From a checkpoint of a small transformer trained on Wikipedia: rotary positions, no biases in attention or MLP.
Each number is 128 + 24 x the weight over its row's rms, rounded and kept within 0 to 255. Layers, rows and columns count from 0. Numbers have three digits each. The size before them is the row's rms in percent of the matrix's.

# layer 4 attention key, 128x128, rms 0.374, rows 109-127, columns 0-127
099:124115078137107136103137085172106133185092148121132153104135143150139118089123119146170141155083131109163136153112117109130136108179082118159149092142081124129122137128117153113118150107102126099126140183125046150121131086144145149124142129152146122109109144114107100121123100157115133154153129075145102087144104124103141096141149114156150141094146148130120119147134163118144113118128
109:094142163117161117153153167149101185110117109125140130125078115082130142133140123173098113166105157132120181141153115108150145137123119141126151098122141153133192124146108088104115088104122106105122118087099128132134168109102132115104112127133136121116149132119106128115175118163132128172117149120107139120077151133086135166147118128119114100146142129146130125109171143103132076176099
104:112142109136147093132123135111149128128179084165098180111099140151127127118130124084149174118117162123176116142111138127135098129136159120098137127141137080144153141136135085125069116167146119103152138123141121161110154161128168172121083168122163100143155090134126114114101139104149102155121177114130121138116129114142097120115118154153140164150111109107118128150100140121191152111107
107:146152117084188156142134115131122115100134118077137154146133120161137101139086147133098110115134113138117132107117125130132122126133113141144129116124110128114146128186105113159173139114128108161110114128146142120134091150087109106131120139116168130143100155093152115124172167115177127161144103092152152106119141114141122159087145114093137100138124106112129119124175090131194163059158
102:140171144182098168156129120096127119143142120118111153152092095127094128153118123112152147166116132189164120117139072105138109120157160184128154124086148090131127167122135127135139126142107127117124098151157136132118097148160116108135100101144139116113128108144129102160172081135092145096087180147139122110169133089145132102129129138118110083143148144124148138123114099143170125123148
111:138126132128144093128143122128173150103109100180146135104136108105120103122164133118136153096124150131122142101128103105109111175135122087117153124116159103094155127152109177139122125142120133171180136123112122108128125087150091148058118129136116163136119184154145109120140070115109079105119126115119106100148150100106105158128137148109140140086115172106130129145090137102096099104148
102:113160104082059126142112091138141118137142114154179092143171152134126116112113116129141140099168164097168152180108156144123076147080108146159120167119125116143103135131157126153154181122156111101149163072111146111134161126113127156106127149106121101125127141076106126119170100143127139137135149109106142121122161111118130133116131128114156147162112133135130126143079104101129126123122
114:113137156116092119153130156146101123129107159140132143104179154065144116113146112112133119114130150157099102114124109130071126126133126111119168121146146088124136097090117138130169170171057169141088126126127134107125085117118090138139128097099095149097107099136104104139125147092164197124117145102119114121104110124106151126094115108119088138120143145130147125116145144138092145105132
109:150151152120145138129154126141182137153129099165146130090124120091130155122098190141121110103120105141142130145154126155133133151128147119129121171131109144133104135105146100164126141161120133168119117110125108090180138134127081119139135131137150146113146106149120122099114104116105135145108163140178142135197131097129121140181132151094115210149174129128124170127121135124161087107134
106:167109113144137147113153106106161149094135163135099123147130107138120077112154161115151157169158145141128160143155126140145074117111113073117084134120078117106105173093151084101118094116137114172134133089157106148150136104119126099106119138078148163122134119154110162150139176144167162140132130090134141126108119169106129119144111141152111145108152153136130143105145109120149128145150
112:167091133144159120148136114178132140140117118155101121155181120100093118104103146168141115091148120141122195174113104113084148091118118143126103151128157181144105136081133174097157126140101130171120142128160148172116129123121099149132155111112146093131115115154139107127128154133141111097106159108103148108136147104095120131126111174154123119134156125139111075111133110113147120158147
107:114134118130147102140141115145134156164107137127135155134118085099118122118126166152209117110151119143086141127171154097122151129124177141130144150100128123101103130090116144146119085109139109090124086118139089084117164128123105103148126134133136109138112139115108131124126157110153119142159153126123139100123069130131137107108084149172129073125128091152084125105099148135115145059133
102:154117112122116134064117111110114127127100096162088117138159052129078086113091118074135116098077112102115107156100110158123131100121143161134163122112146159078174148091146118137106110164125143109108145112132112127127126141132126142126112134120144095131116145139127100131083137138154122123118126157150150096116137127120102104110136094152191131143118165075108137114144123119101119132130
107:125140161116104148092147131104150086132158116111135159116080171102151114127145075121135114167164138120108110111117113118106145110138142076091113121133120148102100122088145107137132165138122132109160106137095095126134114179121106117140119157104125140143156151122191125040124104119102173118131108128131140148109116124152152131112149171133156112137123131147131111114164171110164110140100
107:138102153122157145122133116118102093116096146080119085128138154166151136059147125141114122107127153158111111078133123095115118145142163072111120140120109146089129161133143149110128141110138087133111171088104125161139111116113135161131084128141130112115091107150146163153130133150122108155115179107147086122154119123126112108140122171110119154138087107099099129092119145104170101124083
098:089162122102141099150114119144123115154097150117145124107154170129138145156062115165136147143128115115123127095141112173157148125106153141082171114139128109104122124109100092121127107125137162116092153141148094111157150121118144141151139153132102121193126115150143119147129116132087092085171145092115135104121139126089123118139118139101124106145118125120118120168162135172192148150176
108:151139088108113128157150107174138158112124152117146130149099108121118125158157098127150102144145128159138122162131176110143142130146132143102161145135137112086110053136077125133111129119151180138154153133118111162116109161135120156157113115153127089126115128095144134096129138114143167091113152181130127148139115134098132127138067115133108130147152159096135146139063140119105155155086
104:138111117178136137132106149109151116116114104127106156106117106097133139142121094139153169108103130169106099135100128169099154150102111148130083143163107103125116107123128134128106152127138148129144090162112110136146101141072115148122123179145125145089195160119121128128116154180067115139143149127121092108118102123150117105150120108130153118129139139138119096157125067174101099088122
110:125090129159129168165138128119177176128120107085118158129083134151167073122132152141096144134116120104132152123107121114144119104102144125108139126129143141120150140108134141138146128174157118173125140127175144105155112129194085121121152105101159129117121086080090134122116128118112103096135139127111100129123085107111184100154162138129150132140129106111152106166134129147104094102167